config.toml
head_dim = 64
d_mlp = 2304
attn_scale = 0.125
init_std_down = 0.0
Each number is 200 + 40 x the weight over the matrix's rms, rounded and kept within 0 to 999. Layers, rows and columns count from 0.

# o: layer 6 attention output (transposed), 576x576, rms 0.0328, rows 247-255, columns 144-215
# v: layer 6 attention value, 576x576, rms 0.0323, rows 248-255, columns 144-215
# q: layer 6 attention query, 576x576, rms 0.0335, rows 256-269, columns 144-215
# k: layer 6 attention key, 576x576, rms 0.0329, rows 256-268, columns 144-215
o247,211,220,126,236,197,180,168,149,255,177,203,216,169,187,165,221,243,147,253,232,224,204,164,174,191,246,249,127,187,203,224,236,202,130,254,200,197,190,168,145,288,167,249,239,211,167,180,231,239,291,224,245,194,200,161,168,253,181,215,202,108,184,227,276,194,160,221,208,210,234,245,203
v248,241,233,156,241,217,193,210,175,194,169,226,210,237,268,201,199,212,173,170,205,280,168,181,184,198,231,190,199,249,263,194,166,208,151,217,191,189,219,237,187,208,228,193,271,219,197,212,297,187,163,110,231,188,191,254,209,179,253,178,231,168,217,178,222,155,213,200,250,212,180,230,230
o248,192,186,164,158,175,164,202,200,245,218,196,172,135,214,193,202,213,215,247,195,223,207,193,202,183,145,201,250,128,242,195,158,246,195,202,226,185,161,135,213,203,208,244,211,181,235,139,210,234,297,262,233,175,227,186,167,212,205,196,147,163,130,225,250,196,214,203,224,215,203,195,146
v249,176,245,176,195,167,227,156,194,213,224,204,204,213,230,191,218,258,219,165,183,128,189,207,190,221,205,177,232,209,219,208,226,210,174,191,183,183,211,223,157,188,223,214,163,251,172,152,162,229,222,182,182,237,274,163,189,197,239,208,233,203,202,185,142,199,224,169,233,212,164,139,184
o249,252,165,159,300,216,183,135,160,170,170,186,222,211,195,229,209,202,201,141,255,235,208,168,138,186,184,153,174,168,254,143,212,190,201,215,191,215,176,160,167,180,193,160,171,239,156,165,131,122,94,149,196,227,181,159,248,296,202,185,193,230,212,227,212,227,196,184,161,173,230,228,181
v250,214,177,244,237,227,246,176,165,204,228,248,206,199,218,223,253,204,186,241,221,193,162,242,217,209,174,258,170,152,186,161,182,237,183,237,192,195,170,168,177,162,242,226,173,218,208,180,209,252,178,213,189,225,152,191,175,140,245,121,191,244,147,238,166,215,133,179,189,232,192,149,222
o250,236,182,254,153,213,188,202,139,202,140,190,214,168,145,217,159,202,240,187,220,224,202,171,211,202,176,236,207,189,200,214,171,230,166,242,191,167,125,282,210,191,229,181,201,213,149,165,225,209,244,235,221,174,230,223,274,180,158,226,111,218,168,207,198,210,245,252,169,202,160,146,196
v251,177,185,135,255,175,240,172,181,190,186,155,155,172,253,136,213,231,265,203,210,196,218,208,149,167,221,202,188,144,212,205,213,220,248,140,218,165,218,217,149,210,262,156,171,250,160,200,264,211,189,258,229,168,212,223,198,201,216,198,132,149,198,170,250,210,121,177,214,219,176,165,137
o251,190,178,227,183,193,237,154,179,158,229,205,220,171,236,248,219,239,228,227,169,212,199,183,193,198,196,199,201,271,159,171,204,228,163,166,216,146,158,197,242,196,177,221,166,145,205,260,255,229,169,174,173,222,235,235,233,242,166,239,224,280,240,164,199,191,222,238,162,213,196,232,186
v252,144,181,188,211,299,228,168,195,121,176,204,151,199,191,234,248,213,200,219,199,237,253,149,223,264,243,259,215,234,229,278,203,235,176,241,240,175,200,220,182,178,216,243,174,175,225,216,221,165,193,200,165,185,215,187,234,189,139,191,202,118,225,202,167,256,243,219,201,153,263,203,235
o252,294,234,119,230,191,122,187,216,179,160,244,216,233,208,174,162,232,254,204,198,194,212,233,204,135,184,174,279,210,162,263,236,215,231,214,198,147,142,218,190,185,192,154,150,209,273,192,196,163,242,219,209,201,222,179,199,182,225,223,223,185,157,189,244,271,193,157,149,207,158,168,130
v253,196,190,243,208,231,220,251,221,145,211,162,171,177,259,168,186,179,293,180,186,192,123,229,131,206,143,197,218,195,239,211,196,128,264,212,175,244,226,180,206,148,257,213,251,249,138,159,197,238,185,230,194,195,193,223,212,249,201,208,201,212,252,215,259,139,178,127,176,194,228,209,143
o253,219,150,190,169,199,225,189,157,239,236,282,155,181,219,270,196,169,237,234,224,176,227,159,231,226,218,244,156,184,172,174,178,220,199,176,259,192,210,179,213,155,211,277,179,184,151,235,243,241,37,136,150,157,251,182,174,231,225,190,214,209,140,225,223,193,236,276,221,185,173,248,253
v254,145,157,198,208,248,269,216,231,222,204,142,120,236,209,181,230,238,146,182,212,221,150,217,197,211,166,201,194,245,171,255,201,193,281,252,215,161,224,228,198,217,242,205,175,200,186,140,158,162,224,195,208,188,206,241,146,195,188,247,257,211,236,221,182,234,198,183,99,213,270,235,225
o254,196,242,213,219,185,258,212,134,221,194,231,171,166,228,144,185,227,261,234,218,228,225,203,191,210,199,200,182,195,129,146,222,191,202,165,208,175,233,305,187,187,213,160,211,211,241,204,156,237,34,190,164,249,193,201,166,131,184,182,215,189,195,177,173,264,193,170,300,183,214,178,196
v255,138,247,241,205,245,167,194,190,183,252,172,284,214,195,178,179,144,210,214,247,203,167,218,133,201,156,169,204,196,201,206,256,250,194,179,186,246,178,197,194,238,194,223,230,256,138,177,254,218,208,224,258,232,259,194,218,239,149,221,201,92,174,175,223,227,236,196,224,178,223,186,156
o255,187,245,227,193,218,144,233,278,263,189,180,241,181,264,221,189,184,215,155,203,167,219,166,218,239,200,250,227,236,170,179,157,198,221,243,199,228,180,158,173,156,241,176,228,204,203,245,172,167,161,182,225,179,204,201,187,173,178,260,235,257,213,175,225,178,187,192,203,210,160,217,254
q256,216,142,227,175,227,218,198,170,261,259,142,211,247,113,267,222,259,159,191,141,205,247,288,184,193,218,182,216,228,181,206,277,177,179,252,327,232,246,185,179,238,201,186,225,242,233,233,211,154,201,215,202,239,197,175,255,176,184,242,182,183,186,199,175,257,220,159,244,226,266,238,208
k256,294,184,163,162,198,189,149,234,179,253,227,249,193,193,210,261,180,223,207,116,244,262,176,204,212,260,135,135,174,204,244,184,163,190,195,112,206,201,177,280,179,209,272,238,264,203,154,254,175,161,180,119,199,182,181,228,240,157,209,195,180,189,326,248,193,228,237,194,217,208,211,217
q257,227,198,194,243,146,217,218,189,194,255,268,189,191,154,272,183,188,189,185,250,158,223,199,244,198,197,229,191,242,185,259,200,208,218,257,175,210,161,194,169,230,183,143,137,196,185,168,145,180,171,221,240,148,156,215,168,220,179,174,171,195,168,131,204,224,195,160,196,216,221,237,205
k257,197,182,274,195,152,234,211,181,197,138,178,206,203,147,201,271,223,160,201,224,191,198,250,190,204,206,138,226,263,181,183,213,192,237,242,250,205,170,157,264,205,179,257,184,171,130,192,200,218,189,225,182,261,191,242,232,185,156,255,210,210,170,203,188,181,222,255,229,183,199,202,184
q258,134,178,207,208,198,218,213,228,199,229,258,254,193,175,244,172,246,185,158,184,188,268,253,146,230,225,200,170,226,225,231,206,221,200,203,163,215,226,291,187,192,117,115,222,238,140,218,160,207,248,265,275,221,201,237,174,239,181,99,228,299,191,171,140,184,129,162,240,291,224,247,137
k258,265,279,183,219,161,283,247,225,175,217,252,185,127,227,233,193,191,166,204,153,195,269,195,244,240,174,209,195,140,236,112,208,160,263,225,129,272,180,232,238,187,184,205,186,161,166,143,186,208,161,210,175,189,168,193,170,276,234,176,169,176,210,297,235,217,216,287,207,196,192,175,276
q259,150,193,186,181,151,161,234,179,195,172,161,144,225,226,221,151,180,264,206,286,210,255,186,170,179,181,221,187,163,126,169,159,193,230,179,279,169,200,173,136,158,184,189,257,211,244,220,230,284,227,228,262,237,211,194,196,151,233,293,216,192,215,203,219,178,128,288,219,162,232,137,161
k259,244,197,191,229,241,192,186,143,297,206,259,158,239,193,147,225,156,209,243,218,180,190,226,184,201,191,166,174,182,201,235,200,188,187,180,268,143,194,215,205,174,196,217,203,259,295,252,243,244,279,294,223,175,222,240,149,241,263,245,160,184,216,201,177,182,162,206,210,177,182,217,191
q260,215,201,146,222,186,242,235,127,184,207,236,185,206,183,237,218,223,166,106,154,251,139,269,210,198,191,237,147,231,240,266,285,128,231,181,129,266,145,206,173,155,220,189,124,194,192,159,185,128,174,192,215,145,169,240,248,241,176,149,217,255,184,209,230,209,129,226,135,233,275,233,165
k260,200,225,187,232,173,197,200,185,202,180,244,210,116,171,253,209,223,183,143,222,160,233,233,245,239,223,206,209,149,146,138,259,138,162,207,170,237,246,253,199,158,197,213,172,159,208,196,167,234,238,219,192,195,266,181,255,245,201,202,203,244,208,256,199,213,100,217,194,200,270,216,209
q261,180,193,257,202,239,186,239,228,209,225,216,256,200,213,127,197,207,221,195,196,187,255,226,175,215,245,234,242,233,174,207,194,240,195,223,247,190,206,157,167,242,235,226,185,193,179,160,201,197,235,279,181,162,221,234,182,124,181,234,240,215,198,205,127,273,229,131,142,242,181,153,240
k261,235,265,199,246,204,172,241,191,148,224,213,242,227,218,197,150,174,148,215,195,285,226,174,273,264,243,121,162,170,196,194,194,218,169,187,206,183,198,185,222,128,220,253,119,157,208,166,216,205,64,199,192,207,191,216,134,226,240,135,211,201,247,177,242,199,211,221,186,211,169,188,251
q262,251,161,216,197,191,127,160,169,169,212,193,182,290,177,130,211,247,187,231,197,179,204,254,198,183,178,247,205,232,217,126,273,172,217,229,200,181,152,138,147,286,210,143,197,155,191,269,196,253,173,202,225,192,238,223,192,244,254,241,204,211,198,207,251,208,191,236,209,213,182,148,283
k262,236,111,184,191,225,237,87,106,195,180,186,89,241,125,266,194,150,200,170,230,205,191,196,132,161,228,185,178,169,177,172,211,188,168,280,278,180,130,242,145,126,210,222,217,195,192,267,262,226,227,165,244,164,223,237,151,225,229,192,226,139,198,178,224,208,154,210,195,258,237,194,153
q263,193,158,226,181,218,141,289,185,223,215,193,182,199,124,184,176,177,159,185,109,181,226,256,168,233,225,245,221,286,246,189,210,223,209,152,268,203,215,209,125,214,154,203,162,222,221,186,144,223,178,247,205,136,247,195,280,175,159,198,252,224,224,210,231,219,136,241,213,206,231,212,244
k263,311,202,149,188,226,245,219,231,218,136,191,204,182,192,193,291,132,141,247,144,176,206,232,289,216,165,176,127,194,157,146,224,225,172,209,183,296,144,197,243,242,165,202,238,247,223,134,244,202,320,138,208,194,175,195,210,161,174,173,158,243,168,248,261,202,156,216,188,199,295,204,196
q264,160,275,255,226,165,189,237,189,230,296,225,224,210,195,169,226,246,230,101,265,229,239,225,170,209,204,187,218,269,200,234,179,164,237,212,212,282,278,223,230,251,193,194,186,162,204,207,208,204,234,173,185,159,218,116,112,230,194,196,254,178,299,203,193,248,114,173,243,164,216,236,168
k264,181,161,258,112,176,252,211,184,160,253,185,290,240,201,203,134,210,166,141,215,198,126,176,200,212,246,188,259,232,231,182,180,162,204,236,291,233,201,157,205,214,191,214,233,146,145,241,152,227,118,191,178,145,183,232,167,224,161,200,237,176,178,202,186,172,213,248,189,219,178,161,207
q265,175,255,255,160,275,221,166,156,205,184,209,185,197,198,167,232,193,228,246,232,177,205,202,148,130,153,134,211,252,165,227,218,176,208,167,175,207,191,217,210,218,219,254,212,189,136,193,200,267,151,184,220,182,214,166,138,210,245,246,192,252,166,200,133,208,129,136,202,215,123,150,229
k265,220,155,219,187,194,205,127,186,233,197,188,231,150,222,206,127,250,160,208,267,175,204,179,237,132,174,188,218,227,239,259,181,167,174,148,217,202,151,194,223,284,137,289,211,215,165,200,257,270,236,198,249,171,135,275,221,254,137,223,249,197,140,172,150,179,250,147,225,239,193,183,204
q266,132,270,223,274,165,165,151,220,187,245,229,285,236,246,225,207,176,231,279,255,218,202,150,187,209,210,181,151,233,203,201,232,158,214,206,196,204,221,183,216,127,227,262,166,230,204,163,206,201,219,209,148,210,199,235,224,211,180,191,167,157,186,211,143,223,219,82,120,214,150,237,237
k266,204,244,181,233,271,128,250,221,215,266,198,244,267,219,189,165,201,163,206,150,234,181,205,238,200,200,128,220,183,218,246,164,182,247,172,162,196,183,178,214,208,180,207,178,188,183,217,126,186,145,239,194,176,255,201,224,259,161,238,153,159,200,160,129,147,226,194,153,188,201,184,221
q267,204,207,214,219,168,170,138,254,182,148,277,187,204,278,158,263,197,120,165,168,156,216,183,159,155,196,176,188,103,223,218,232,185,166,281,210,213,179,208,227,175,266,204,262,214,262,203,181,133,167,155,208,196,143,201,203,186,227,222,191,143,148,87,249,229,226,206,254,170,167,190,228
k267,112,185,209,166,224,137,179,252,210,177,165,181,219,200,191,245,161,191,210,195,196,195,267,189,146,216,182,283,209,250,221,204,182,191,203,286,180,181,175,183,246,192,215,168,219,186,214,180,176,206,180,205,282,147,135,201,273,193,258,225,192,185,161,147,175,208,169,172,190,167,176,134
q268,171,237,156,172,187,301,229,233,168,260,247,114,135,211,156,210,138,223,201,193,169,258,141,233,208,186,207,238,155,120,213,136,196,160,225,280,149,255,201,178,204,261,184,178,182,203,200,212,183,231,192,212,208,191,224,186,209,113,166,198,166,116,204,225,186,208,176,228,159,163,242,208
k268,189,191,169,205,180,190,205,197,203,175,197,186,239,129,208,197,314,215,113,201,214,220,190,94,169,204,201,232,182,241,108,177,151,226,180,269,134,141,226,168,258,197,170,211,166,196,154,216,188,353,237,153,243,181,166,215,322,170,227,165,168,234,214,166,218,160,166,137,218,204,133,151
q269,274,223,230,189,209,144,173,192,244,167,217,192,224,144,201,170,194,168,194,163,166,251,279,137,137,208,189,223,200,209,174,175,251,174,233,257,168,227,181,178,240,167,162,226,182,181,202,216,178,285,286,278,158,182,170,167,185,252,208,223,158,239,226,223,173,256,197,230,220,258,145,216